config.toml
vocab_size = 2707
parallel_block = false
init = "uniform"
init_std_o = 0.0
optimizer = "adamw"
decay_fraction = 0.569
seq_len = 2048
steps = 6205
Each number is 128 + 24 x the weight over its row's rms, rounded and kept within 0 to 255. Layers, rows and columns count from 0. Numbers have three digits each. The size before them is the row's rms in percent of the matrix's.

# layer 12 MLP up, 704x256, rms 0.0975, rows 533-569, columns 128-255
101:138094112060145141136107138114111117125108181108144128091106130110120153116120080124148122121096143108110143158129114103111126113128147089133138148150106119109125142139113124125096137112124108149068151162111160106121148118150138127132095090167174142102148153102133119136162136163123123143156130114108115124125085120187145139137147105180136101139105116094133101104101117158144113082121
106:122126134152138148126140166167097092112093132108120153145110136137116095145097124127112122133146115160148132151107080111091129131114116121139151152116116191109125147140124130158089093087127113143071104201142099134095119130139144133140057112114131118156080125122131126144170141097156118121104165137147143116085080097143130105126116138122137111149114148125178116124131110120111144127143
102:130147074122176118148089091103104153119139114087165131121090156118113108151141096109139176150133145165111116130125150104141143121140141123124098129133149160131145123145105153084140163102116136151102178099126112151125119174115132161122164202138139127185123147140095125116151123123138143113116115134113097120100142120120129152105139123113177085163106136124173122156138114141127112080154
096:136116114156118169126147103134083139122139115068127163133112141124129116151139116159140108121141164115120121103099094118145158119173123125095124133147133132129149105139096101095114141181168098111117128138184129117089127124165162109134141117112164132114157166080144128134110086125176132131077142141128086142095138093143156142121130123131110072155128122141122125139167088131117086084132
092:109107134083152141141153169121131153133133156119104113092130101183121113153116121154171131092121116194089098144131108129106121136162142128138122136195133168127156128138104109131173136134139090127120117117100130123103125138138103121115144091152137056080098102122125166110152140113118121125113110095146082109142082134135131158148138118111109152146113160148084125155105161135147123156172
100:121136129091110126136137114113085121100112130043162102124142126088082102116113138148107127156139126120127094202100153139111124137126116126091104105144136167128113133142091133127058100128125136130117126098141179166104139125127127136164092125158118170145060123097117139107103147185134152103141168069171146146107132120123136120118106123120113057091134084111132113099122107137148108132136
095:117155148088104118110128132147103132137149110131137154096067110095132101120089143134114138144140139107140154109121175082118138089117139133172158134109117172099113147168136153136131123113048111162143142126137084083133088113164150106146116126131141115116141154128139107113111121088123040189111133132141134091159174165128127143143112135115138133073118113140129099130112117087114120089121
098:135107086140093130091109125116140129149142172094075088136137131084142106116153108131128176123118122140150154083145073149165101143114115162164162076124090081124093162120125150099137105116128118094129106117174117117147116135128129124111122127173096109137125116085104106126115137139139138115100119120104103166131142179154141104112134141178134113123153102145148151123134122134174107105172
097:153098157123099168152080133119110104102160158124144161087150116094153096105121150104133152099130133148122087145156120154143123125147145139122125081115145113065126129103091120106144126137075148120134149113090103147213129141118135121135166167142129148120122106145092105121172104129101119147084098124106089150087130119137141136120134168135105138071133135157108129073145110136120095089136
092:091137134125164129111108118122131088100153126151144133113106119121098132098152179094163123137103134169131111137090088163110119072146092100164102116123134139132136150137105121059119137128111164125145160138126124184146090138076149096151105111117089159148142195137151110145115109110143136128156161128083119145118146152158146123133156165158128085132140138143131111074124145178156128110154
110:098125143125112159102122122124118145100138155125152156134102143113139159127109107122134157139092134173123095153125124127127154087098145097132137098207122139111177165128184124118119114156086142138115171162162110171150120173166147099145127141140120123135134152124139125110130162160095161143123159118131127099115128140113084098157131073179140105124132125071134162147104076154131122125120
104:154136174128113098111125119151139138124104174149117129081156139131142099096117091106107145127163142118127138140140085129153131104100114100117111105165145155141126144117130175109175123152130172125134067114106143102095117114130075110126111105140116127152154134152145128106125093145142118130129145135157104168163101165118185135113137126120124131151103137144097132177138137134119132133084
099:146103118112167135141159144140108150164123124129143151124084127122137092107111121092098154151162171167087117146110163115154125093100142108141126113103113125090140112106117116118144142118154121152105147135107121167158099185117134083153153062121134117127142153114099129122099153148110124142093089113170122155150143123175146089129136172114089133140125074085098092131121139130184126133122
106:124113164079151134139145129146138075098093183128189126135109102196089146145117111122117111158136139175140121085141118119101143176132146140112191153137147130075156105121122126166144129135133126117161113141124113132129148109125118101153115127149141143108128119128138128143141146145120137142134097113140133109177122090106078165116117107134111141163112099104099133116138109145105157120110
103:146128095087100130102110121102125133096168113116098122139153127097152102099159116143118113148117135121103143126124155132127090109105130112179133166186138161100080129204112136151137117133151114100134068147158142156168121085122119120135136144128168107153132124133099121139139145168140127136106135153124095169192117152090155148097161152139127128153128118133094123128114117145147083120126
101:108162089165171174122105112146171122155123137147076133130119143149153140111151101119131087103125094112095082083149107135139094147171152128118099126167140122164092175151090177125147147152087117127144138128115119122107167110138136136087116125130148123158125137184152171114144126133137130137106142146111119167148166157157147104130109145137145107133130108138140126131117179103121117108159
100:090133137133123115123113102143165095117124157100116135111153120118143146139143089151128114088118099138095115119108122128091124124183098106103143090147153150138167094130133159135131166122111155132120083160120174102163163113088134135116104166122186131127144135099169140141146101148102135171124137107123111154117147097151104138102073135134082149125127144098161143177157107114094111108135
101:151167115120168114147140147117162119137147135118145138123109149181163146127123134117095141134125136090159123114173096157187148118092157134125117148119170155141116139122109123153171050118123172127182114101135108118172123106163121151114107143110149161173108136126108142125104122108146161131111166130171174119096115156172130124123103131114157130118135159112144149133118141152118162108120
100:119168115140114097174145124133169098064099162118109098081117155109146120167121126124090137135119098131192135146125108130154114063156141104124128128127153123119136126090184104128131102114117109083099122124138161161115126131098128133126142136175137096166125145085108109121131113177131143155143107098153118149106093110105137092130088117145100161118120063168157141100104149136163086137102
100:142104177120128113122167115093095083151128092111127125124127126159119145153120129172143148106109129143140141152097122128135138133123145156150112126091145119107059146124121145131058103127129090091074118102129086087173143115139151117142135114126140163113119139159140122129141094180106096128079105147177140100104120142125111158111154157140137104122121142135119173096101107121123137192123
094:153149150118133173112156147125119157167123140120117103138110123177169154113147140101097086150154137116128134156105152089133133121115124094129114147110185141107136141126085149141158164114141128156156170059154140135128152126108120173147126134137125092098117115150130184145162137167122126114172130114141142099136117143128150102119046096143113143147133150160130118142129156153139129095124
104:171176121151139129142125152141155142150122132164157101079116148131109131137078118121116135111137117126076142126119128101121140152150111153149143147121140115129123120178122145132093156128079153123130139085137110129179107129138120088115133169145150097112125068154127132158130135164109135102142141105145138136116146117132113150123180158130113132090101139147124118106101138132163107120120
102:186131116047174126131100138131150141107131105109114107148108180184114134168096108111153132152155137094151126077145109101130126088138127134093121167110128137131117161144124151106143087141111089111124174161135102086137113140095155096141127122083183169119099130105136105170115113134173107152101157124143165126116131153139112096114143139189150162143141186136152131146130129144101157132134
100:113131098154120155143129134154138162112135113105102118105149093144137161130119115136135136115119157118090098098151150151134152130169116166120099162129157078156117159123146130140140124123113149193121112112069118107169119118121106113118113168125126112109121140120106137124130128145120177142095148140105121128098129143154160155110119114159197136115117132117152134132138111150148109148108
098:121137132138151133153070091119058173136123096126095159181110113152135147138121129137102138130136175120078106162127146119148122158114162103106122141126117085157129115116093156115141112114138107140099115100150133100152148099102122163144144146094099142110124097161122126101111137116107093058128153126129107135142153124099172131132186114120134164154151090150130170203099120117153083142093
110:140102151184128130113084102121088150115154117143141149085146108132148176112156114108109142122134092136125110148096124109140121145136152144141126120145125100138140131147113146106143093142103139111061118064136107130140099120138140146118130122119131117155108136164096124095093060113101100175075151128096093110133125152094172167111111153102141136082124132149112146118095146084138146152136
096:145125144094156111137162175102121138123123111109121151151106105155145139133101103157118140113114195148077099112128112130114075131074128130107141143182148111174091144127135120124135148100167155128147127162143123152133176129146116132092110121126087118127089088134117141157152144099152128096135112106113130135155127152120106111141148156145186153167145120085119176122138126109128091132087
103:157101098127112133129141143131180136135088128094140139139124173131115108128072085129109130177164157137193110118130137089150082132101138134102080172152151150146138135116157116139103113123154124142171123159110125096120129117128157096133168144096162107114117112076082119101141140176130096116099161134162121114138117107143143144101083168128153137128139134134128113096142142134087110124135
093:126138141155137142138169155145106133085137156123131110080148154116111131153155101108101166142077089094164128142088151099162154132140088133134175132125118087191132180131131186133129107132157112100118103121107137122158148130141159157116119170080154119065125123087097124109136127155135141142147134136102149119145138199138123125139148142148104137072098147119157109120115154096140137118124
107:120163149128120105156120123155096083123134116088098135128125117099122131148119115118106143123067113081074126102128148134103088126137129121173143131112107078153074136135163101086112134130105148085120157064133084105149151105133121123121127125117136110136133153129129120138121180132120206086117157104122134114157155104105166074136110110140094126088145117199133099124107120078167135122098
090:189109143099142122144138102137164126123142135109118122162091196116143114118115117189083150150115143124130151115139134109153134125113108116100146154147136119136132103157153171139123116142094146126160132139144156145109148167111133076130146137151107128120131101067138086125136155153130136103187129115167144138128082114124130111145117126106117164165197145127120115135113130159118115123167
104:106120124092143129127120114179177143106146152095107125114112165133112160129099135111152106112124156142178144096116150147080155126132092126124161137104103121140117140165156159132177082120132117131141138201120082116111110162084170110125136176126173085168132151125162107133144127163122078112088121123151141135129125105118136178123133159125128127125146114119104142137140139118105142132119
106:076143140142125141148151185103132150086128129174132138113132143165140136167099137129149095144136141098138102130117139064138142148096168110137131164178149125169151164121123176137100110098114138097165182144146133133100159136129090128138085108166141133178125121147150115142170143126141108143129107099088151102045119161101155130120177125145132136121098154171118100079101138116133098118135
103:131130142084095177137113144169150138086118120125141094155114111120110074098110144166103149103138171120122124126144090079150167102145096101157169111182087154132104123149135116128183140135143120132080130165131095132101125129124116131132149150133084124094137152116136120119168159101143166136135145110138140117171135117144150137148109171147146152130108152077086108114091102108164134098081
108:130118096155156157147102091134154139119133138121108163092122120098148127112159146145092141089122135133157164099110175137119080156116154142111137110097129129124132127105146134150125179131113116101140093088145139110128096127162061145112151112099089105155188154123124120106080109101141142121118095144121091143148159089103134136101119057155144091095134093163122163129181105089108131115132
100:116099139157136151090126119116101131082148137118097129118118100122125170111175129140132136158105111111139154157112148122163110133164154170126105169146149118128151145115096112144145141111142087166116130101167155139153123113142135092123165139157131174126130106113098154172111122095101141137126136101119116154147160152122157146149153145160156112125143134110126139137144130143110154120099
087:082130121113156144096177105102111144089099140156136152137188140127145131127113126109131168133122131082104166151097115110144135121137163116077177146143119115123124134130175118130128139131131137165132083107153101075117118109121106141137140143147116100100136127106125114139119121116116114081118135104122149138099112085088092148100123103137091112106138141124134123142099113137110113143115
# layer 12 MLP down (transposed), 704x256, rms 0.0935, rows 533-568, columns 128-255
100:143151110162135114111162104127110138119157107168107110134130102114125134120073138130116114132117149108109149114141125176107125156142167126144104181110129173142120126138150094120119128137137133117151095110134128128149139131125134136128108157145090130110150117138094169105116159155101119091158115090122137155130154133130122150104132156085139152100140169160134134173105127138118128148106
105:125113127134143172060133138117153114100105175158085131122129130134122117143114164112149127127117145165167118154112137133153161083129129097155132153161061169186154130153169111127146086094108189139127109121133123100144134178113119148159132150121139139139166152100138121131104099119157159112116114100120112107143143125110154150128171190084145126132098160133099151141133152081117136148125
102:117132174064111166165133083135111113159098126142128126146170145137137113106147111112125129117123111131112136140087087121176139193145212174145134129124118140158127124135134124076123130139083113115128151132138165142130125128133148080097126120155125131155127104111145159146114146105129094093150149118108103155120137100140118139071096111119138112149129120109145116145157129129117120117103
102:157126128144111118159147097124145165138115093114133132160123136077100125149158123137096099114154177136106135132120087117136095134132135130127156121082120116142136074110114136171107136150117138095090135137114149118154099118132120161134164112146159154132139139147128098110147106122141134104116146196148118145171117155128156166146159126146129109116101110109113132122139172131189156144092
096:130111125115140111176169163154113127118110121153112110094127165147116101123119119142147119112113112162115099124144064102114113109144088134147099133153143143151154129142153087125102109107161078111111099122099128142143113130139106153146180135121158154120144111121064141106135138134158138146130165122142115108128082132127131175163105155141129133101117142127142125142121111145100136154113
100:096122136153096145126134093120133150132104135144130117094164147119120141073133170145160114159112109135172104105129131136100089120120133157117165134142128140154112148136140120118141136087100069111157133121127157148095104142140081121146120102163102133136153139120123056141172112133124123146101159133103178159161156112110149107148132106128150129096151163129121120059112127129114123121123
092:098140140159156091120167179120114168127075133129103133111160090132094138140134186139120138115094087087143121099105146141119114125130167113095152125152108141169088113165128121168093111131174135145115076155130137148101105147103115110106157168096136110149142121113116156112136150114168146117137175165075123124099140138157099111144127107116124144126164115137142140137124161148118131117140
101:133149143125170123132061164142126129153135145133140131135121114140131112110168120162137142144107133106141126142202138109108137158142131140132135142109139106136111148137108071103107098113115074165118123092120185141073137145100118132098098080116116150118112124135100130145115125138133102128170121141149114184121146139147115083153170095131166082159101155137167132108141111126111101106120
091:135156135155118112127141122122093159155113113106120117134131087146122151155117108150143095143131144143124157141145130097167113083104111110105084117180140155139125107146113146138067111120131089116161107129153102114154128105097131145116148125123144108157135140148102142115154155118141079117126126136131089081099098119144125119111132124151107127116127126132132167106119091128178118149117
092:108131132146115152157160165109131158136142127119124125144135140134113169141116110147123130116163144139143127139139112163157134134139159116088122124156087131122109131081115152130117137096126101120172166119116130150097157167163147119130126135082113110146097122140132169134123125125145138102124093129172090117125144153125123107137136091154156145114147149136119142173145155115120119142119
109:104096193111122129096110140174120125167152196113150084110117154174104110125127144112121114152133143159131134132126080145156135169101114139115099139110093130133144103136118102102166124157110087100120116107120097129166142141187137072096147097127111154134095142097088209127077122144130109144105136116123106105165149103120091147129101138128159131172112104131124110131096139133131142103122
104:168177159169147130128121102145149139084106152149148104115150141175107107124093151153103184137123136134127125125152122137140126108091124113125127099167130125132153134105171149127189123152110159136177121151127116119141148131126140115096106121128086144110125141134093105081161098142160117113134157129163146161180138116139127109156045129124119103126123111087124141144130189143114176118129
103:167111104125126110144120106135140134084123112149127087114132138165111122156102155158117159138111114105110114110145105199109172139132141134149173108137099126121163112168131125151178066097150130155152162119099150136135104085123149143147117170116159111088127107136082113145123163120113117122114134084065138137135141150104087127127091125117165125152145118128156133119134185119129107126155
104:136123139114122130145133142115143126140147150094143101093086135128147155165162116136123083126072130138171116125133127126145101109121134095136120133177142112067113117107081115114124138121167153126115078151097157136129122115131115098143123118160128129159151138151119089130160119155133123117081118158136143143155141178141124124146134110180095081119134088139121110123081139125146154074100
102:089145139114093146105111090103080126087139149104097112114131132108155113137131100083099138165131116131081157107099140161150136138117095086159087096105132140122139154130115127162078153163119076133099116104168136139182125094174107118131153148127151127128153144139135123147121093165119143171131150112080123137102122108141142128115153127115132122123112148109138146091108133153138115119092
097:144117095127100079128075101161141138110134103144161096098139139125165131092129120140185111127117132086089127145136145135111081122147130147110139123096130115109131165122139093159087102150134106156113146091135153147103135146143164118175149103136129180120125120097141037155149162148105119123136141134088151100101141113114123112179147168147148132107130128108152115143133105149166150140181
092:130111127118152193118143167174155167161154133142135182146169114120091181127141127147162145149131152118172103137133133113135107113112094151132101089143159165127155120132137109109117171138164102153142118092116133167077149151115121142088124101159118135112105129170121121133160113099133129125079109093110074128106173140171148122114124144110138117088116101150154124130108147175144098104147
100:153108114129132139112179144189116107127141130090105128143147114146121125172137122133086114135125119140138127164097126130115146158130146117107189153133111102130120112129147132147137162126137146132129148098178144122112091144119095129155100140112150145113095121117171135140112134130125120156136111115114109123082119121105121154141138112119152203111091154147084057165143089081067133124113
103:143138163179149126138150163146145120155113128126130159134154146131129129106133120122120116133129140157130124174099175140104110124105144112133106084098109110128129141142162139141146013161143099102128101139131139117128129141107097074128134082130130110106131123103184135137172093177116124113100131101121148097135143114163140143124104127110122137088078119108117156122098135142114089107124
099:141133127119136115098134157114183114126136152110099149098086105135125142126166092176129112175121152160181159126155160110089138183153136129106153141130147104131109118134141144101159139140097115141166181137101136177117104108157107116141112108145167121101141187150131150156120127130115118185142139113132137138101133149143142155155123110130135148140117131077121141132116119141160126101123
101:113114143091120171066115117136140084113159126135108128111114124117147080120125139095088089129099128140104094145143123125158145125105147121109133110083150089110127121106104098153155147148094123175130124153146145131157099127086094115140108113138126120111137098193138129127118136119121130159126070135133154138138135134099159075133143125155145113108124139126136173121133139138137097096076
104:152107169184101150128086151144126100118158143134131107078127146099130153122150140127090149098128107080136130139123144145140136132113106140114121151163156122113124129165118078139116153115126148159147090078138099151144124139137079099097107140116132088107103154171133070130084087095113161122175146160121141105144157141108140120087123128132066124152135151166151096123106149123150130143127
103:121159140098139112112133142149183151116140133095156128138117148119175117129114113096118133161128120096173171128097127083132141148114129116111108150153097126128106126134105143104120150138121120120193122148120101079130101121126103062102132111093129146131122106097115096154169134113166130108163151155158124172099112151156120131155159146150074139115129123143155088117112121142169159123150
105:122132125142102142148128124145111122149176112164115113130152116106118156149089070144111149105176134101123096164116169106116123135148099115117117140166136156158108135117166102146150149175123146193137110109152104121169172143124157147118127125115166130125099125110183116103176118116176121108119139117139108138108108171163139182129107139140137135097134146142099107125161111154139121149130
095:129115094126176105135150096090168091106125124191173146106125122124072126076158117109154150141122098146137118116097180105118111117099126130136095136157113103100151135119142127161132162122123119118170112158168129142135138163101111089118093126163086148161163147081079145130134163091150157138133123124112110118138132124191126155126125103119127125072110135112105112117118123128147087041130
115:083108170177146146138114112127137107109152107127159187115178129122159140105140159121100150122133133112115126117116181131170129156138126116142099144142144118144118140167105110121149082155115092172064112107151143162127109109146132162120089142142159121171100098172129110116119128099083167098118126129121107115147144156122166142087087170132140117086101118116073114114102130126145132168145
098:116168096131114114123129126120121135134147120121151138126101125096133111102115096116118155122154134125126090121123140163122121136098112112182097144115143128095137144135111143097146124102119142131163082122140119147152114187129104161151129137134114126089104120150129119124118141112136143115190140099111131114144150123185111130128121104138109116118096098121146102119135124105102126109140
104:118125096108120119143164136142117136101158159111140146128139112123136116164129116157144119145153137146166165113141119096148125165109105108097098100159142120138130125172137123128114097155083148138135120127146106117154107151110159141131142150139110088115128148138117085138138139133109106126139123133093089071106115128153159175145118183131088126138130096109094153096096086156137179148124
094:132122092142132112126108117134149157129102131136096109148125126134158135119136135126074133125116149162159142146121119185172125118174109144113154157148143139169113115141108157146110110141161128149135156116125144102123126094096140085118120113138111148119134144142161164125125097148139124154130113131136131106116142148080114097183078104095090098151178142101129155133124148139097089131076
108:126164133102139144103160104110106106139138166108119141141138130150130161124142126101128153114113107129126118142124119140138101111137123117105105170145102150129118115092107130086142114132153113120144096103129171137144163110174136092136113154102126160097138125138102162152098120127141143125131091128136107147111145131170117154137115154135147108109149188114103086129130079133156097168112
076:062143136165131115092097130115081124111135130156144142112145090121108157114107139035172118110124140124129102149129122159131123124126147123140110115109128129120141148113132117125108116102177096111115125112122079118137135120169097139116122135085150097182137141183139130132118098115149130151088126135130117122142161139114133138107133143180124111108082086159131127125128124093116133121095
104:152086141107149115134135119158158174090108142125099149115082153124129126143112128129106101170149144107109133131138124103151108127136071159155097145143153125126130126161164140187103107124142119170096095188103107141095133146141118115136118134153160125133141131101140189165112130163133101141101136163187091128154155069152083111089118108143128078103153125179159143167121147103120127090136
107:160151180114104097142121137119142141092137101112140129123124174123132103135066142119145165153111125149122134161131150133100122112147124125152115127148126115151147137123094128142123074138127173150111160090153125099144159113092134127145117172107117144101117108128119080117142138131135100124118119158116160097117110138130158149128124134095091115127125162159095101137107129096089120135184
102:158139103109093131087159122075122118176147125118143112081120127101142101122115127121104178150159140137149114125142121092146090141110153170130179167128144068128136118151151121154139096139118156164135138114092129138136124117159131125157134132099122117138145147107122085104115141113156134144159132098169145123110193165124144116167110112191129135141134169112130095130119135119124136114153
107:117151154096147158176156107106093148144133145128167136155131131090163154091165124143101158102126129144123118128136145103073093153132139140103148106088144103085100098124096133180096151083163140102094110115143195154156164149122108161179148090120106119103136119103125129116154146119111168125119112155140156131125124110129175124137105122128105134098103147157125105150145096119144161114078
103:168122112142076162156118156125121174101076149138110144204121105157133128093132149120134137154105100120110123099180114115102168090125085129124147108135074130134130140112147139080118147115149137116127138100125110153132137136110147086088135117148145115134095113125148136069119127161145134088155124134108155105138166120093160096128166136138088152144101117137129099089142120142161128116092
# layer 12 MLP gate, 704x256, rms 0.0948, rows 534-569, columns 128-255
105:118159098099148122119158075109125114114162120114146153092144121128093127109153122095181104119113122091120155091130145113151130097120157132106089124135125138163108136165082161132092140175137112179110154105137116124159139138161075150085120132148117125160122149119116140093133113113135154161143140152148100132102142143162182185143160102121132084156107120115150111165126152151169118138117
107:131177118085136141159137137097091147083183116126187098137093111099115105151139158089130116145170134124103101134131138137118148109122120136130120119154123137139093119091133131136069153075127143128125119171100124120129103144129156150125156142108122106141120157116124124105117137097125175143160094194161126156107121135141117107101116095151131115176146129142150148160119089179139144098128
094:149134108113151128154131093077165111151131104163124123146145160068097116142139165116100139164133120143144156124146144116126135130111120103102164135096121118169122099079125128125127106160094150126099136130119128101136084138106128108118118131131129143096099139148127108122117143108115167129169119153142093122148114151124143149137149129115153139119147144126137109134112132126136165154103
092:090116101117111151139124104141087165160108138069124130104119142129141145137114122091134132140126106158154149102144174120140165116156150121120141145115112152143141075102086143128205143156091131121162123113113136099141119143107135079153125119109139103106130154123131131074164155097062140108128102088121112127132098134128136131123106107100161140172150118125120130132134149128161115125178
103:112104153156174150115124167141155096120125109147133161097157140124093126112131198135170144154107131117152156094158124158140112102097201140140131118130118143159137109146146138080105158126107095107131131131134125108144143167128103105097109127103127167143144136123177135110121086127114127087128154129133117124134078132086094133140141117140113137118151133127084111106125124110096140142105
100:129067134133118160125127119154155080138113143127180151081094113120127114125119149143112141156113134102129139114147149130133140084144160095126117138154147173120132114156115176112138137195144166155164121127155101149095170101131147120103109105146115141107135135132130097122160122132126096159124089136154094145169141126099121118214119105132119109118082098164132096140102128174104105067133
097:141150148120184092166135130106143128098146084152164186103121119122102145150126149151125107163132153127077134159155149084092125135104112154107135144147147122117108110151137104136088139124102118124109151123121153140105105126140129090112126120097150150135113114148142099135166132111140119131125100152145153151142091105106123160163133118162119105175154133103142116116112102138096090132128
086:148185119147131101149163134101097162169107100124138098134118120142124113190115124145132073177143142123149154126144155085106163109077103081152095151194132162183144140163116123126109083109132099114149106112153100131113140120127132155116134110119157098164084139138119130104137136124114146101154107152147136108152118119105132116107128113118133115187134147138180140147111093127185142134108
085:100118108152111109143090094165145078065143124149148149109095160077124086132151157110145132158085086162150157141131154114103123098146087125126110116098122137125100139125150122096130100150103159157116107143142099132158083139074129086129088132144127173122120181121152106120128163125122097144143116091111131133116135135148157146109162173159116099152111118145157072053106094175132122101129
111:074114173112121117125139151134134147143135123212127132154188117105114149105120129135135130149151112135163118095129129134116135108104124073127107090173119126160137136101084132163104103153092130129181143150160118141099090084108163109147136127114155171160129143136150075164159126108150138141141104136140111130138122109118110164145114079168101122121145151128159148145133144138108126125114
102:084142129159141139144120115150147099189121089111142117141080112133139120157137135146107073148106117148111194132160125122118115159107160129081145139087138110135120109165105122096166100116114112142105168088148139127142132148120124143121178114163150120135093133156159146165108119106132080131107085078109147121087142113126109133145148122122123137129143118176145057145133129135111123110124
100:131146155136125109138158141147107149144132096101093087144127141136172105113128135152134093142170093154143139122089136134117115142122131095094131123093136169124096086115115125127125159128149128128150118128169137115114134152163133099138135111116147154137131121151137137104168121110136132134094133142176102165124129118104163201117158094150158120136083147147160079167117138143137127122148
111:132096099145105132152097131160133193135108090140110147107139159088123137089154133117127101117106121087127133115095130155153166096120120129114125084152112114110130115144120169098093132116092132145120147169100141147087108103130105157065143135109129084174154137081134102129120122101116139171138106181117135154135109096122140130104138104164138120134172124153161137200152088168120123119127
106:115145161088159143153110124131170175136117128143149142126086135126123131163122170117135094181115109111144122132154150071123136121157150138146139127145102144123171115158123188075164099148111098076119101113135143153129130099124118135129128115111145105120167161165147108092139164144152079133161093151122124150104117087114140106116112128137105125146137087166135159121137095146131130109144
114:127098136120115142148160100134100201085134115088142168143201140090125132177110161116094156179158119130113138156125148095134143094133142148120112122131147101094156087133129110120091122107181129087140094091133129114122130148151146132116168107141108112095129133102099127111112109108086106116140090137145158114093129132087134148089145136157105160122141188121120105132138095140183134165133
104:175165100146176131130166145158125124122147115120136145124146158136071124101151156146116118149111141097132133125156123115136146112143135114085066163126115168123126131128077111099114139139131097129112149112142082115152105135146152133121124122104057153120135203098132123120132128114170104115125133122122099133123167109104110177121133140084126106092120092146133089151148135139103096090168
107:123120105133112106109114130147115113150140139106117137120151174132099125087112103126159165133100060109124154151108140131138158104145134100136094153131147159140154135159127150123145056145139146159095137138105093075147093137164097153130171181103139126109159075097125105151173153115133123152116088118133142105134098142135152140081085132129156086097112117138132120137127131164145125162148
105:120093151100135114127119104135132149148092148138127095118111126106106119126141042113140142121137135144158164102124140179097123146145071142113162128153130149115128100108104129149137164145108145145139119157105124106136100128075139111162150101146162099130116161162147121100166133091110106139179083135184147121109117133151119150173110146141085162130160151103146140112116107171135081127121
103:163127094109137117121076162096185156123138179129151141086081131110126120128116117149141150113116131157155162141139120120121139146118123103129132172114135080109123154111135125101145083136094110133120175117127147151145144124091118124117099119142134058124141137133144137178127127117155132110129146127138108166109087116169155104190131150125165150151127119121154121144117060167120125086126
088:142173090156127157202129135158164197124121124069115173114126172149135169140158097173156148159195110122164168113132137120132107115112091164128141140131138132121122151151118142120124094087130114100142171098133134130085135142124163143112125113143164133078091122144132141101119125149114113117123130130125118092143123122140108147125086115145085145136146105149118071159127112100072114156169
110:154123091114150143135153123123098162114174116107115155138134139132148110146158146184148094169081075101128122093145146114105111102107167092114115120093115117123086117129138133066143088085122144156127127139163120128104124137134100127124120101156126152171138117099125116113146087086124124147104101116134115149094120087142170138124122135138067136149140102141143085105096142076125114166103
098:075153139159117176166133116129129149127136126129144134123120129061140118112182109120127127150119128151120168088125142086118166132109118104136097124168101132128136105123131104094126137119166133148150091130130091120123151129199110138124124083124077108132086139131136131131197137123136135105167110143115080149142121102119155171107159124138064068122140080136126112094107112155174063125111
100:141132132140111133164124068104090149124139125070169124159140133073139132138134151112148090104110149153122171121147130142119103087126118127120103126112151136121102110144126120105107132151081103097123124096095086116122108146131110095075128148150127109122182126138139127139103174117057159151152164113123144129143131132135112093108149092101145118154151088157163134113110116139160130172100
095:114123146130116108111099125164157165129127129096110120144105129141151148170110146149109117128190150088122155158145126165114134131098114160106168103117132106171127127147124132088124068108119125141130095122082136114164096101135162140128162153166112124134111103148145109153136129172157118095138116118132127158112152137127084127138144119156100129171174100133156174154136103094146142198116
095:100093164143147104133102131140109180103131121156149120119129139090147125138129129162146150130122155098113141088108100134124146077151134116142095084115104134120146138154164159096099123113120103102109130091104143135111107168139122104080147134109127116159109132135149092152180154104086093107078087138191120106123155125160114085132126142161099175145143101123150102129110135127152106123125
076:122111117154155159142140122132141149125118137148108127140090142108115142158136108131164085127102156124143132109121117134137120140127190138048151134149121104170105112111150111117113116143162151138123156150161130100116124056121150110093104101134123110137093099125138103130161139109150104093083095123173118162165115148084105110138151129126174135146130106146106171139146127139175119159103
089:116144142095166128168113107134140140081190155125138111131120132128145116158187149190135119129126104145124173118143132156097157144116116126149112073128118149094145108164145148107103124132091113135105137131171100140158108160075135134136102117159130143104085182129147143123135111114096097123155104135116119132114138141150124118137182117158087149148186100127131110142134084141173095146110
096:112122100163124109144143121162100127152157072110166116085156103106132160113126160106140141136135106122127180124159113110106176160127125145129113089136100135131136156135091065141121081118154117164114081118097102140097095117146149119118110156151146124160107100137132122112149131130138131123167141109116111120102093114181157129126173122080116107101129107115151062155154125106102145109175
110:116153114124126128140130038177109138143139137084155144157126153121102155126117116114112131110128140117131107132124154103118157121140189141119124109180144142122144129116088124158129107106163119120172099115126145144134146072158104116143113130123152091083142134151154118112144163130132120127129133138178121090098146113155150129104067136139150132125123148148110116138152079170130090131172
094:106113138099122141105124140116090125137113102146156093119146107139120129098118120050142143112129113123106106141116144119163111111146137150146135141114158122127112152123137134121143141097138130148111128118115089102110134079171119160126139152103163099160144147122120168146130087113135095157090159142114119134147125157101143107101119125156124135080048134179085144131155139081104125126100
103:112120161083147102128099109132133154120123123088146134126073132089112092135096108047126130217166172120083107156162128139159139112125142125139135102120082136117111113121127105116122141126094132129135146149115156133151150126117109119138142113155162139109153144090174104175149147166118107109160112112108166075127125143097116116098125101192122135124148090114164116184123105148083117131117
111:120143150147154187142084137113104158117127117134175109097108129149095091196135125148147137141098160125111142146102138157112145130088132111134136090125117188114122118138073132128121136143174086067094111158115093147150130120123090123102153104109117124088137166138143124101138186137135119125146125145105145134138141119133086144153138110144114127118143148156152115154155081131107140105114
103:087093126134150143109124129111183159107101093118162132122136133133110121165171130115118081131153127169142173143171133130128128167140156151124145118147076147108141141124117127111107142101135109138169118120156108089115128093101105122123145145132105196135102151130131129100153134137168088116153105134130105108119061089116099114142157091129092117142172144116174094113137083149127124120169
108:127104110172143159165111111129101139105120105110111168122167113137160119136156134143127128153134118170184137111137151097098145118144141152096113099106091146141134083129133104118094144125141117103119121085151095116123115133141167119080152095121118093100119163098148139078128116122101106124130110170098101143164160088113154136088118070165109108123158142138098084165142109154116114132133
103:103204161074169141144105136150157141145140139142117094136124140148108144135144137118159121102138127156147135124137110125100136087131134141148130147161146135145163113154091139147114157159104118125147105094118110151124132103175161124114167123129087129122097151125132137129165147167119114108113099163097099134158176118053128110114137108174092116136137170135137149131140116150111136138088
089:144112152179077143120054085191164155111098097151120107176062157111109143182113107138155071128174098171153128095153142161133121126145101133135096093159149088136096105166090143081111134104108106150138119130139112122140116132133180118138127116120127137148094124116129133130141132116147110175134088136144136116146097138107095105119145132141111143122166083149116127122147117112140119137137